{"num_attention_heads": 3, "norm_eps": 1e-06, "attn_scale": 0.153, "bias": "none", "init_std_qkv": 0.0303, "init_std_down": 0.0, "learning_rate": 0.00255, "weight_decay": 0.075, "schedule": "wsd", "batch_tokens": 32768, "max_seq_len": 1024, "dataset": "wikipedia_en"}
Each number is 500 + 40 x the weight over the matrix's rms, rounded and kept within 0 to 999. Layers, rows and columns count from 0. Numbers have three digits each.

# k: layer 3 attention key, 192x192, rms 0.106, rows 123-187, columns 0-47
# q: layer 3 attention query, 192x192, rms 0.104, rows 124-187, columns 0-47
# v: layer 3 attention value, 192x192, rms 0.0941, rows 64-127, columns 0-47
# o: layer 3 attention output (transposed), 192x192, rms 0.105, rows 64-127, columns 0-47
k123:501446464433499508554494483488530538493480424495526508503492509490448463512540432522503514462461493538476485503508511511489465454553541488491531
q124:508539508536477462527454481514485508523494525464460485499548590542472545434544486492537507507521481503467451570528592499462525473563528539509548
k124:485457546486585502456563432482469556483504445495547496522509473479567499562491442501493528538464525450473480549495439502563567493484546498477463
q125:488502471466494486470431524479514520494522526475517517510436443530496434565484504490468503542449505496494527506486517528570511523431513442487467
k125:562504448580473502502493496466475388511473532588464482515475464509515564474509556557569523504605472540510485494494498484469502513561457501534528
q126:535528488458485522540499555446447479501518506494498535474546459514481514527544480525511497451587469456529499488462449468378516499524503546516553
k126:550492496406528496458522544447409520470537423473509524457497487505509509475443475557469425487555456456484494498487451472473564453571498509499526
q127:549529510488512525461451509444476459485513454495509510503501477509494507557557539496489498484514485581512485472497469499469523533442512507490510
k127:561422452406524502517520481481512555473517406441486529472539507458455590553432489490463534508533478514433498480529563509503503421529510504486537
v64:483492540505482467522586425594525515538533468435501496541514593520596464451578460481564495431445511611442497523443539513531545536519498463519513
o64:486501457540565505426526519464558497559540374527496528589540542536568534447552545454520513484485515541491510491497419598439519505530473585508546
v65:583521484459488519515527519453482495493527483538552491498483530503555519535480521519500476419581513411498506488513387511530511563566486460481504
o65:515423504485502463554504432553500504521486503593516462504500489521434470524516437536494470544427559466461548562485474458505460511461476464381500
v66:474517491527421521482461510474524528476408590506549508502467457504514499479470406526456515522505529545513452525511428504409412464530526513467513
o66:464516546512438533507508507478505521497412561494514512449486555529494514538432377588430516452585487514488539501495458469444512535548558492390481
v67:470392535461518497488465454471567547490506472534444539491542415550461471378469549467572513568455522482506510500574553506468402508534496502465454
o67:498558470528519517413461560448514471506528550536503509493494526526489475514448443467538570512492503457518463477555468487471449526461506480494465
v68:568534444506546532502533535420403521462488508547429463488541484504521584518455468592431506549528456421539464443538533499510540346442474558510463
o68:520530529460396517555539477498409542417530520437459462479512401439446538446448528530465491562554457457489446560526575456568546439543519473525461
v69:549534541477513565523528519413524502438509560574502490492532578548645549490435522499435459492535492481528456501555542516547538520530497450489480
o69:570484549499432530514499474482494537488485477485458469472492453496476533507457491561458499562500475491500524533568541455577474491500470433433509
v70:454479497536498469496455427547481524543509465446530513472486420475423427497485509519585565474478489460504510496476598484535415407420477517492451
o70:449475513504585502483507473488494520505510531528550573506488549495529480423517530406530552471487493513508416517486470485407493490496552501535493
v71:463570497482451507486407561457550453459498491494563530497461407481478489537475502459497543553507516482530546524510437495436486556486540505510522
o71:518497548463503481506458487567508501516427578478532499441440510526491526603471403507472521446470491538522541414481558476486471535431502467490500
v72:537519545490457500576531368473431562464614464564463477476572438501593489448452466520547521498427477425558504537530588501494452448507433536474432
o72:475521518536484491495534477464471532482540535504486483561498498432468464428439481465473587564437489436517421531500568473548518420508498483529419
v73:531535553491488512558563478492445520504469539555509497510553546470576540445489498503484431453510502494499464444533456517440455479535516503463470
o73:518519492498439515500489489486514505509533487515456408513541506463463486498497468516489478562542490420475462546609457430517455457546511508412464
v74:504487523401587537483544544419598486518483512502537547488524509557589517444410484490482485488504526502514461505593518519460449455516514450481536
o74:548562523477472536486505544518533456546470521545519512443464517541512525530460449551479441475484456543540439489597484483421407534469513437469580
v75:510455464547533469458486487570501489553545493452528495517493515501497472528566490500544539468462488551433532495419595501522529511504491500512550
o75:483460473471579487487512478502510505503562437493498511510507484472541507481535608455525506498529498510523501511475461545459548501508522577536574
v76:557477458517595504480526534517479545552468497450545480500477429497521573495511425524408554449534530463523434432521506511414561378500527535500527
o76:500536529510438491487520535527479498487505488499498440431531491550490537478492505542458463499580456500469390521529461469403532465544551543470553
v77:481496557497459482496561439496453523521476547536459497500471450491555519491441466538484516473473540507576471508539511519445471447543473500445459
o77:465534552516468535455545521498508479474482588531540579513485573458491531467475458553410521532458505505493459515512519491409501479559510512454452
v78:560509493474548471430628459466474561524495540477432509463488543507525549508543369529416461479491526484572501464488593485475525383454468586497489
o78:448554530473427553480611517489510518468561485425519549507485464459552503419487532520431476501555457517476400559475505518441524448581507478650535
v79:472453405533507499537421552531530460495473468476503509537467468556448485466482510515529584538539481528440484478533517496508474402466550457535479
o79:533524513503520496504474483474440484502521442533457496460554486580526482503521542451523505468582496493500503444500453493473480451440563502465522
v80:478540535507489497551592494553444484572445517487492490499470517478550533492458513568522495440512504510516465427483527523525567449537490489513471
o80:518540501487470535532518485512507498533490497554476549551525529493491592424537568482505465518506464460493459524559470538414481482625520538455483
v81:467468489532594495497454583500563522495432487498514466495435491456536550509477571502470537514498552370554484422543507508514506438506519486472451
o81:559529495477472479477435529475550515465525558535525504431537460543466546512565466563506501522500474464477420519512491393393437503479527472416468
v82:465503506574503507479504508563542559513483585483473447566443465456480535486504452422405513456482567578561474502509504539449549513509515489507492
o82:485546522561454531434490602452530475488465493490469512472559542556484519524532508568475491456546501549496494455485453509477554492489498531479487
v83:428380419480531503496472520499512512441412480512499484493415512529486495522523485507523534478486484564422462478513456528534513432458538421506564
o83:489466477498568493510515443492478491470471480544479485444495431466498482494534542502540456505497525513437584518460429518445514458449541516474587
v84:439443579472454495496526449493529498511436498527505541493463394493565490393487536494581548516490517545492462462571557513449413528590517469457517
o84:492560519488518516458487493490550479547465565605505519498446532494524517536479460446479557525503469433527465479616461475379421502569539529409490
v85:507494554462545505570589506513509501547481493519497496523533552502601539454474535493477475437517528551483458470522400557470590571592502437497509
o85:529515464551475493457475552509532442538522465552504440530537515501453525489505491557468457531464503452478504484574462540479478479482464523412499
v86:556547394532456545486418596470507476461488570531557475506429468521467549587453451531481519501533493450508504484513512491534511481484509492533487
o86:516482553456430511600500462545446534493434521512454505420494497561468541540470498578515463457545506513489541509442497491548523490490513453436499
v87:473524498485543515421577543468490555484431585502459477488440541474519561560477425463353472490487543521575487501505510502484559454480511490491523
o87:495513558508449553469533540501523498473469496454527532424478476482518502501528502591428419487525501564487489511482502477486531486497483472564522
v88:445547566632447499562503441610531522455565557500494448560576563448512457481530492422497510495405480610459549562462539522506477562496514465500470
o88:520465488567542530426479522402527537502543405457427465563574525439501493518568543504483590461501535511474582413499500544572548439430494558534452
v89:526542496470413527516534493427415449440469533523488518477544454458521538575563416543472511537552447521493525486504406484480483469462508545489526
o89:461479533470470505552537426525439524468466562461487500539453484414487487536434443507439494515494475501492550514460594491570512450551489497514480
v90:519551530542488526577513495553485472531551478493546500515510545446453467443467545530528458416539526518498475443553440517554507527490493454470515
o90:486508485562470510545528501481496492567500441552467446528542543547453459471526502513544500474521553469510495511549431505494517518516538470408516
v91:525466502481594490493501574429520485535417511542482538486456548496466525457547550514510485486557511430561574400564458500535492452460520495457503
o91:475554487438443505525555473530503490476566572511503541459502443487516513479534472492528475494511468464499463533561478440401383506489525466509543
v92:465573469560529494474499557553532476576506549409590487519457465476503493583505451489425549395479504578511506497453532516464519502441515485536582
o92:501494524488516523522512519522532489533462481475524523478513495517503559506545554532469440399533477588527495456494476541419509519493537528533579
v93:594564520436484531520558527441482476429563522549449492497590578546557548512442531523442419526546484449492474509547459503538542520521480500518460
o93:580480513487431509543493489517450513487507452466463441515495465503458511528442478554482478565469525476485527509521570490642498483463424435485469
v94:439395403550540480422412558565558544487444499426514478510478503470419486568532487458518535527483529558452539554440493475576505533445506453497538
o94:489438471543576508455462561454542486453456507477555591482522506526553482516557528524536459439497534641490584487374455545494570566448478526553543
v95:479580514550469459504428498535513443520472461478607517505416524447493431496479550536521536438539519437509496476521425492489413499486508501450531
o95:480454519437541470557516416537502533532485550564552475492472537514501498518551411486506522479497549482507502501512452432374463551510577511391528
v96:444610498647491476485323504543502472478544561533577493501455473488426427551447568520502515511422477490516519539500588501534411475439455511514478
o96:504443544442544530545491504467514541461492570467529527505517522533477522516567525540535581440531527565541551489494558476494536563441583442464474
v97:563541501460495513507552491470464507474520547530508480491443593500583562513481495513446423483516559505506444483541465524477586545591498485509480
o97:527499510478415479539490517527514518522483489522493415475502516526475546522518465569463477556507532448433499541520489483497526497545481470385468
v98:553445437476502501453452477459468514466521458495495512475551550497441489521535525533529474557534473464420494529481495450513438507469498554478473
o98:489433472485532457522483453491432537476517486467523474494473492478514429498452485461536501553518541487498515566449507455598536508496473495493487
v99:415447519559485453510515445591465530533456491474471465514415443396466473503577492511584566474459519551519535478456506507506509477508510510497489
o99:410510487536566483443506496489526495471514556537512570534524526449528524449586546439514556499482509493484492495462453520373519467559530596498468
v100:482403495430552493493475551436565484538443419472586554475505457548577516500499503505536571531513481433457536493520482496482473468550547492479513
o100:549474490425545445511465470557497493517523533559525480477452476524513523529482469473528490524478447493517468518543491472428419527494522536467568
v101:523491466526529540521499537493431485496445520536510471526460452457482560559518476550415547444605482462494475413527514501544513418477519489482500
o101:520482536503446516547501462503464521458476472523447510483521460510465522510505555533488514505544467490462464556509502467512529460538537516419480
v102:482561506585420516495411538533527457538434601470609512531447480467466488507482459457424529472521536567515514479499445509389430509535540498462540
o102:468486553481480517516482486512515508523453534511512474426504570527494494549516448558437491427606498489509533474521421446410498527525576519402515
v103:446590528537449478540470449586479524498553535452516493493523477450491419489466468467553487490383493586518475587458502504447478555465489503491566
o103:436491498585572500493525523479526525554429505464545496517488561428525476467476474479498545425463492535506518412477518553495552498493525472607494
v104:421479539570485454504469435575546508534527529497534467523517541437513437475530506407465519435411559601501554588478427524371428578540477499438522
o104:448481478533562503418502560479579457536515579510560463503517575427494454502572460545439508453442573546506531457497470491410522522474521553499507
v105:528626554502529518487486537429565478452501573558567547500512566562605496491409489437362435480495500479571539490541481532479478503483496454500524
o105:551496590464493540492520479513536496540528479456519470456467438492508463536502461599421475467502480515519539468573505450503433496395501378526534
v106:490554511454548528514571460479503519485567474481466506485508464529503491537489438490448501474501459520538519509488577511546523467423470494561488
o106:519528522527503554490534525501500461512496424479476554558477464522529488486487564490493502444454465574523470456480563577550488455449463453625510
v107:475529503550560520492496552555517548546493535490523444505482481421491520520438505460453485446441545457591497520496483528493579507505500479491485
o107:503511520572476514454470578500559488498477507503512505438568523525449501475561519580487468488492501520487463479492454486465527501460492491493505
v108:557488552463532508509597511476474529441490521562394463528557580474570543478547520487455455512555512510476490478564455510564539538511502467488451
o108:537478487518455529458488518465511487447558440488460477562532470474484495527529486551488495588475560502472533538534496498597489473487430516455457
v109:458496548493505520504420440442574538462549526547542536492567466567567464425457503454477511561433494517512498561555566496422424509511512511478508
o109:513525539508501494449482531464504514509517524449519417481445486484521480519408411511479596481523431508542488454569537479500489504434529463533517
v110:489545507447504503465508525487557493543536533442505505500523511503489478489501484426444452526464528550525496555500457514403509587550490500526551
o110:508546478493476506478490596517552443546452523459552467480473529522503492551500452528469424449483511549539501443507527527509492543459457482559524
v111:502516523467565518504553574484528489454442550531451491506454649499533564494523523480487421553559521516489482462564444499591537542504559471507488
o111:555515489447462507516487518512522489474510444487463503496500484539538542576544474553537445531514524538464545516559480486555429535510444474451520
v112:496500450543451535466420561426454492405447616548452439495437423439464567647539459497401517608524472494538540501498518473513542498484510521522512
o112:483492545465450509534480479481476545386454601411472509458456387402472495552498541545442489515530461509499568513438638461626571465513485499555423
v113:420406522477584488513537540474527560523380489536457505517500622500565566442538530494512464554472519476490501477524439503529602487517529486498452
o113:536537463499437473427461557478528506454576490453507483499580446512528569459525467533554482554541477490505520553553485472465482518486472544467494
v114:492457465464541483488498478473491478525510459506492510452529488543499477476457544541590507504451483433520539503469584488552487441444438519495503
o114:487510466479554485512530468495471499492522562526526586524486475449508499420477548439525506511442484495530465514473526525471489497496501474594531
v115:448478543548443500534514462596490496520462488489513496530481473501519467469546469505585541455497494605454467497456506513534478526544534465500529
o115:449495504570556515465508481459520502524471450573493562557520564526545524485505494460508529478521509517499556472487418563440507495554515588427499
v116:459493510561491492484401499589478496472530484482492468517496447439366480562570523427469524575474479578451504561474441466470528614487501506510492
o116:494449480550540465460435567493501480473486477436523438483481526515513446564533482518532528458509545555513573429411546517615593523440444555536451
v117:534500465544479495515495518486496493507506522541501481526524516525558528460487482514479527490471478515468567493499567515496541432512490499510506
o117:504508510478453511502522485490484524482543495478445466492567454470464537466497542506469543514555482453512507512531489505510531460480545517482505
v118:504520567533470507549573513565498513516506523484454491555552511491560502423476486498491496443485506559492505489519557534522531471535496456501472
o118:511517510548464575443514537468540488503511428514457521529575532527486554491514522510479531497538492496503504479574445538490492493515512528448495
v119:565550460527446493439402503480492437549531517447595557485488449539369446559513448527480506485589520488491498536456473481452417505498457519496541
o119:437430525498538500544527487512470485548460529532584551478449567578531425533463457523471472423516525547524541481388483512485549563520518458488511
v120:421450620582466484538520400581520562502499464530455511517487470455524429391536534448584509468436532546539508490522565522529426515520491461466464
o120:447523501591559553389520526417578498518534474579490555561530547508534458458570519448521591494474514480505494478545401518411467472523505544489490
v121:481434576482499502563577430487431552437494478585372431500551514406537521482544549481538496522481475510484528485533442512550558548523508481475480
o121:490487470542502484448498469485481503444530528492458473560499436346461473484520514468502532601412521433472529512540556473594513421490441554527405
v122:495412502554615484497453528495588550522489475534517457504484560466537503501553577412462494452477539445522593493502469536522571525531476464489503
o122:522488456493515473437471555470600477478593513476498425471554392472467455474632557536513493530458498486483493513527461460472473480412493498534545
v123:506558519506543497520551514572492441589505472417630508498471574432501481479460545553546479385558534484483464456496420503498518540503523476463534
o123:527476475492521459560497473564502499607456461577526466501505591560489550476538503510557458468502532487483440513552414499383475560566537522394574
v124:590634479478482555498456567420498475411570561526499503473550566536511515559421492493365442564515457431528542527538492486513489482462511507518491
o124:568458572442457518582504433537446555472487488410487430467456442466454483557446486550443486511501517484490530509526605446655491488421476398554477
v125:548618569450460496509586513486477398434549563536460526502542625538598485539551515511523437531572466595484540514476476496614545607485475468534497
o125:549472498473528535526537453516499491523497441469500554620431498470560540546480514511474496517424535562494607456492594595622472512504394446550496
v126:450518478548421477496456522520516443492451583503426497538494546502412478493569502463536507585524482598486568542477514472538433532495547499519492
o126:459514489472515546499511495460503492453491505427481609521504515465584491551521502441479511451561512553535612425473518525582461522503486515562455
v127:480414427532496473465491487545492517538479498469480479511530509506482489491535473501538525502417478594416488521451561510470522483489488513521542
o127:457501458507513487477508523473488503479520489468487485491556490455510526449502571469505479499559490505500525518463464561479589492532529592563544
q128:478499499472508498457584509512503533493514465502482471497520492489579525493493546474498575480498493493487430479508464519550585509532466502521522
k128:564527438509458517561470564501517476498523506495472502466549472455471502596470515479475479555515501507471497493504522479472493503528533476538542
q129:555568528482536508525481481555488466510533550516422563492546543502531471534442519520503503498486480515512511522451532491477461496442480521508563
k129:400435547525543499509468495476544558532461496531520488561479531480553577369550464476499549493417600438506497463504479560548461524455484552456393
q130:560497530481455489533490500589474491552515392483498494505547502527419460556489467545491457472521521500493521462436487492513506537488501497485537
k130:450426583503469484521506435521483563534495555529461487561432547470523539403516582485472512444457531512531513441500492572488474467501452518466410
q131:495494559483456508497443540565502494506470422515524538489512634505484463522468536527462513510546498523457516523519453508567454530580515445489496
k131:425474545527462483488469397505501561539553471504445493557422518449481494460503544503499552457455520498563473543443520538421434476384505514470460
q132:519528554479418471523466485469448468458556538456497422448475496534404457546467552477447479527542508472587499527520547512554544522459465472508469
k132:462487420473606505505538508535511507508430569521457509528522595514563480490519485484474472513439472474493466477555487522510567480537488495524486
q133:502481431542526436540475457500476489497487507441440380533436452502435559482439568506526432508505517436519476486512525532481522454408508528474486
k133:463469487521502470549524528559553498554429533499537443546538567529547556518496465477454472462455491546467495443544477548521509462439466521485506
q134:487461442533521503456493515474491484500473559526529511541512466497454518511519508502511448547456527517517493444457516494426491539454468552444567
k134:537396477494515508553506519478560496473518394500601451480547526513516523444451509449472502444517527546485503539518516506577480477477483475521476
q135:488556417461594546429540561575467405508507475488548564497559499510619475495554518544463507415622456616486442469507457439382447463502532509531615
k135:510566614519529536448460467454457462426576480536536544463413481514480413525522502562527556509546502436508481586476567468511530563513486493464476
q136:592467424505505503430564530471545500534473553549480508515520483503503553474464477520475475489513539462509524498449498525517506504484416498404603
k136:494451530484560526508463564514581488510519466510620454471511522543535537468446515461448503412515552536518457501545487504506596527508501439528517
q137:495477532531581474397464471464496548528511473543550475512514577505516509481521440497448582543526506415503566500583446526497498460463472537437480
k137:541555453472528452499476485525448491551556439521507508474460451503492519499502605541530490437527456570493493436501486493477445460464509515496531
q138:608483468462533552394529568487540519499554507514471489488603556506460531455527488510474516431536456535496560504480463473482517537492486489470616
k138:529521526578567523432466542444510505445578527513619573491510429424487458459509432531383501539533491475480501557480554462539455528520517466438492
q139:481488508604495464473423520461511429511515589529536458525481529529506554484432520514444560522514526403482593498522474550510548416468459505466548
k139:633516506501570472538414561546458480473583479570521469445444514521504494568491592540518443413534456564490510423481513460546499478551502449484489
q140:493592588541474505553478459487451498449512537495493530500482496529484514557416509542459488478505491429525447489498508518441543421447515474491505
k140:496502521493545495530605502468483527457532473553484581505492532575582501564494497541513501462539482491555461452435461508489572452447491536499464
q141:480505538555447525582487543485516471501529544506522514508563485511453507530446508499489489514460490565509513474467491525532527531457495535507492
k141:517492494542496512597483499501511518427556492487553434472557573480427450539476507480499438529529466482513565493532478475572438530508507484538488
q142:491441471449532469528460499549500532549486571479466478484470477441471515497496557468543490480413483506479495471546590496558428504543531498490484
k142:549490538486549507454411452532461479492506458477454490502438459555540466544535483519547563515418486483480481499451554512532504523447512477472437
q143:492447422489435528522531531561511443464542533406509495443481493480485495491506529506526525491424480518455576478504531481552504506453540487522495
k143:481597531505538449489400476489429493502532499486501513519429460485480442491541524524507471540482500472532466489493498512461443473488503506494406
q144:531503441520523494402489507476529442482476552497531516522534549492478494486469485467499509537521559513481513539511522489526501555466495501494504
k144:521476493502440509528505484558510523526498516447531462502514504501526529549542549465565520429523498569482485492470566497529474496516534476518511
q145:506489456449527501493481519475505479482521512488441493502439536432482520515527514482501493530512490533515474466511542487501532481543495493536467
k145:433432556491528484437482502519531515504499448487514549523499497529543500433546480500544516444435541502544497493483450511496489487503480510458454
q146:443535531499525486481556448522482527494556545489467491512553462492560509493494466534527472441457446463512539491450495497511514457434485547511518
k146:567493468538419527496452552510529489499463486557500489487597542488438505484537579519554469559532567383473504527551443495551474560604498467476510
q147:526494555520405459515438480517546503505506556503509443486504577428467529468538502471492510580484505407568566512551498484499543518576512478468486
k147:575541496471562522461476512526440477487500400547442510481524442497469486538512525567537484508515542458479526499511437494491520490585518492476550
q148:553544479540569501422500483485406504545564450533474472512516406544407475435447535536538418403541508526534540446461496490390484496507507590465631
k148:531482466487440486596445576487551530502490527504607457472577492478453486540513473470429446529509492469507554496530496502565431564462470501476504
q149:530600475524535534426485526527468451523518500486579528525597478524504510574550513513514507459531509510481476471485440495365459481464512556510564
k149:518471486498498483547450465482542512539523518442477424523497500489467544552439540493471515429459488495525470508467523524529440480514476527508457
q150:525528535514560601511537503529521476459542537576507618469568497509584466462590417525522544541545419523494419537440550432529417469531550496498550
k150:400539565502535535487474432478476510453547470508463558478466483498537434465549470492527545568477530462534451582482551479460501515488534480504451
q151:436533525511537527508479517543530485480542418485540501511548572498603503522523421481489573521545439516496513558530458464438492506526570486569455
k151:538631525465471495450523453488410456512497572493379540500472460497455506520566541568556502535550490484500514509456503471482502496537486536465556
q152:533494436489476620521600570585514389441553520523532624483587512451581434508611423494495501493538416643440472536434518415500404504450536474536575
k152:411610586546526525439437452466464504449539493540524570520439432450472406494559463521480520588516506436538501551453544469460493534510503502460454
q153:516426516483493428405500491372537628604415498522511406538471453549393512476419627465563410547427611428607548376480450546457600531501411556380529
k153:548406412474503482509506620452610462540461507490590404487591533519488561508441542453457443421533535520498502466567422511526563535525469504512583
q154:552472431502468546474511499499512431474571463478487556464516464481514382535563534499567424508549504516484554470457443446451533532462512480562463
k154:451527454505530468465376545471503501546485470479497532547474489418462449473528531488547457586478550392514504475511430507458485529492494543536432
q155:582513548479511510388573521433515510517515442590493506509564527547475474465531483512497497535576511508560522512414465497496554513515419523433600
k155:501426456528440549520521604458592495471480534524615459461594515457509564523475453453417476509505498442467543540549462479544509557568485485493547
q156:474451455465461508504511532522501475480509495428499464485447444479433563441459527476473523513449508570499531454540511509500474536515530518527481
k156:573509541488541480477441495478443463450510618502512486497412514533521480540471518535455496523478467508471515516492503514533496489521509498457430
q157:486562537494486522551509500505466503452486489436514523493449458496534571544477470519445519464517483513477499500522489501460495489449570500516468
k157:547572515497479466516532472488412497469506567514454554500427454494510522543505512540468498485521478560521458467497504491446499445491521534465452
q158:492497437487418564505533524502508466443542529446479506455550539468471507484554430492518519485476489494476532508452505474490493531435507508515505
k158:467600485487536481476438500490462500507531473472471554503450461494491447525526507519505453579523493477535457489502519491457502476481529509515461
q159:469531520485525488540481483509477513502464511493508511506450447469509531529492468487468509509473486519518452480547550511501442471489535518509437
k159:533503515462477498507582443506464502473472513534476462503503494613540533571504497509509561492435480546467506516457499523472493471396518542469537
q160:453565549519511488548459466543455496480471522469502520503464462483530540557511505524478507467490485502482461485570521519476457464461558498521430
k160:510505533451486469497577424523429501499468477516452519500473484598531524539483536568572558477474510533520463440438453527462506452435497549472528
q161:467518531540530454540448497525533494527469534512529514525480462487527489548441532500460485501476487524531473483549531520514465489496519492519468
k161:515453491502492519526522488528488468469468516542490455483538546555530521527492504497542557446462494530471527509469466522522488488480473494508504
q162:507469522554511477521540456527509516537528486557534482534563539534521486435469492500526437478476505484519543533446535500454570498466428524421571
k162:446505462633522515571444546534559514512554461479544445490530564405525451485491468513562502457531478495532512489458482468530490497521511472534471
q163:439485465525430515594408506550497446458522571381473496465490513428484491551503520511546480464459488488438502473548511491508478497429578474585424
k163:486564511459567474482426476530412483515529449504434546512425494544497432502488538552550510512496494478535483460487474496496473433457500511508423
q164:526557480475441531436497593457549438486518457447482476484550539466460474495515515506533509539531521513512539507453426505479531533530480514591492
k164:497455499403426519500527559499544465525451525466547511532590524596497527407405508407403503575513581443471512570594474522538479487532465496537513
q165:499518577532524485537473469503509505503486506555499522541511458491538477521429518516501463508547494489515462514492487514482473463495480484508484
k165:441434523510479522503585471525523524489467448567512489512502576589544522483495451506516565456452499505514532489489423524533505468451487522526510
q166:487553562515513480565414505477489465472499562455487517507442459491536515593473533539498543497540483502451475461550468514514494456471555452563448
k166:550524562437505491475565530524419448466480513562449548478452506596539524580472575529512523460511502499528497447505472521543521463467447502482485
q167:482525542501442477503430568522510430486472491399492484521495477486488511537472630557466512456515518508472545459568433536474496466526535505597463
k167:530438554478501481473524488510423479473482512538545462511534527569465516457408537528496553470510554481452531512489433551513479455508457541512482
q168:507480445495513500474532493475503505496556477538511507480494511542501472507509478476507497510488476521501505516480503494497542541514483510484540
k168:501559467539537509517441567476527484480546570479490516468513521391473478592532523490483440502539446518505528500511522466552470558566527443533497
q169:464484502516508492524532465533485584526470510537532510527529553479505521515573436488491487480430470486491518510497545506506465536456476561422486
k169:495543412550528492478496483503518528529530425463518526496534450446495474447569460541529523508487500549523493508433510471419492483399539505503499
q170:480493466474530506537503457537463554532495501461488517495500519483553493520516488487527458456460499491469523478524503485470493542489534506497461
k170:479541475513546474449461484516468519522528497439492532498460492468499449456534502545552518476526503504541499452457501491462482479455531509524463
q171:524473512505444508515528517495504488457476528552509471515514505533393589451465483511476529454486501519508483496532492533493509490487465504454579
k171:557502505554511512526502515442496481432553521522521502472491497466498487564440470538444483521556424541472535512549539455520488534563509470461502
q172:520534612545490483507512525498464480486458443499465501515507491550545541514527524568437526505574502458468519556500451509506488462534506479502533
k172:497501556481427486534573499545505514515496517523533472492551474526472560505456535488448429482562508533526437454526495522513574507561467481476529
q173:538450490499539490502449541468525503512504562606524500535496545516488524523490570516544477496511477492496498485519461496476534446523477503479527
k173:494487528531516492445475536455519466502472490560503518485496471399489508507499496513474516504500522500489514457508455485525484561530452506490469
q174:501405459475569487485541490484508555520502483563491490497496470505507464394495479462481452505482493519547543478504536474524491589538457501417533
k174:456487455571606504500434533475548521475485538496517512505455491389493459519562474493520475530505464540495522509509563452543508551540535475491456
q175:475476492537433485548451519497468433469534588431492487488463489531455508566427546552457492462469519475477558431532523531507530453450516480518484
k175:617492466473552483523453521510441502456557477550527493467466542535525415549493540550548504466517470460479529483461481488547448468519469488491444
q176:525474379432496504461503497516506489502498491492501507442434487558508459504492474488500522499533516500508459509551533484566480512558500468496518
k176:558515512389522495512482458501485546537499496472471479479441494467442493502522533454512441489485490480478473508556597483462462537546516497505569
q177:508444493545459477554452493510509488508510574535523479522555551544420517559480497513497499457453527459471530473513508528523553445457453503486532
k177:567469452517527526529460514532529497488567415518514485453549516506509445513450467526527481469523454479492503502462493464518498489504517455516516
q178:441519435501420543564444524523467421423539550366467504452479476440504493550500480521521491459496482494444491481528498487474484502442581473607425
k178:486566497459539467470446486507417479510513463519428545518418507532509459540492545544537497534513507488537468473495478514475499436469514513497444
q179:500488543508505503495529482504420535484516414464500512512534503509553513555527523528459498493498487440443508547512452506483494458474539535486461
k179:471558493513529480469509470524465525518536542510563479523548480478418503520518505544478482478514524482536520457450467516463519489512514556494513
q180:487515522488472486494471513530450513480449488423509470511524501450481566485529537538472516463487517460467498483565464522471468457519550519535450
k180:508459547462531454437521416501433526523444445514511495538500452608468525440403498565487542533485549488486448490470470546418545457430489568447519
q181:477525450529399554629480534589517384431543606386463514431479459428501501560511487527531525464449441531448519503539564468544428503424573447588431
k181:467592524461519474491450449513412481495512453501442537523411473542523462514497527544538484547483501507541450476482489508472466454465511510498420
q182:517433500560545459428458491479567512566498493574568521542520570509507468468498539493490493499502519467517551493440536519533500493511424521399525
k182:521446422533538515485459542477551512517513479519582479496573453426519484437565507475502491460481517511481475504497489468507503547540490484531480
q183:501437491506503495519495476513510508535501537590519535522472503514547446504491528489545447533517491487510527481500538506520510504488458478425493
k183:454440489531541500468489502493538537514502426567550501491474542436560404425594476499596540439442488502540531478470456491521424587517468511510446
q184:462533516481486488549420498513436464452479504404452486468485473466476527584537535537535493488507493495439463466560483503488488462506584475608420
k184:543517554380476481462491473549417479507467454526442511500462481621467501542400579531554509523490519463503481446520452542528528451480492512478522
q185:444507467576438499510409530511522430490505557427493491525507513459511490517437532535522476455518532489467539466480467520439547488436509482570474
k185:503484466499530480477459517525468478493528432527513514513481599558538443445463529531561550483520536483494520497488418499499488423493463516539451
q186:534423439489512512462547488499555537544538498555515503503520519504507449436477515453512487525471493508534562520439539485540509575517449509437565
k186:450504444608559507497415545481556502526551509446554527518477487378525434426608424458477484493461482511506507539495556466491465537501524471548427
q187:450472513540496484550487472529467509537552524436487455512526491478531495448466528512553480483452515494456588494488499511481546515463505502538498
k187:479521501548540497540394529582489497492560438485502454494484563492473426499444522523545496457506477484531502470460480511532508447451522474521455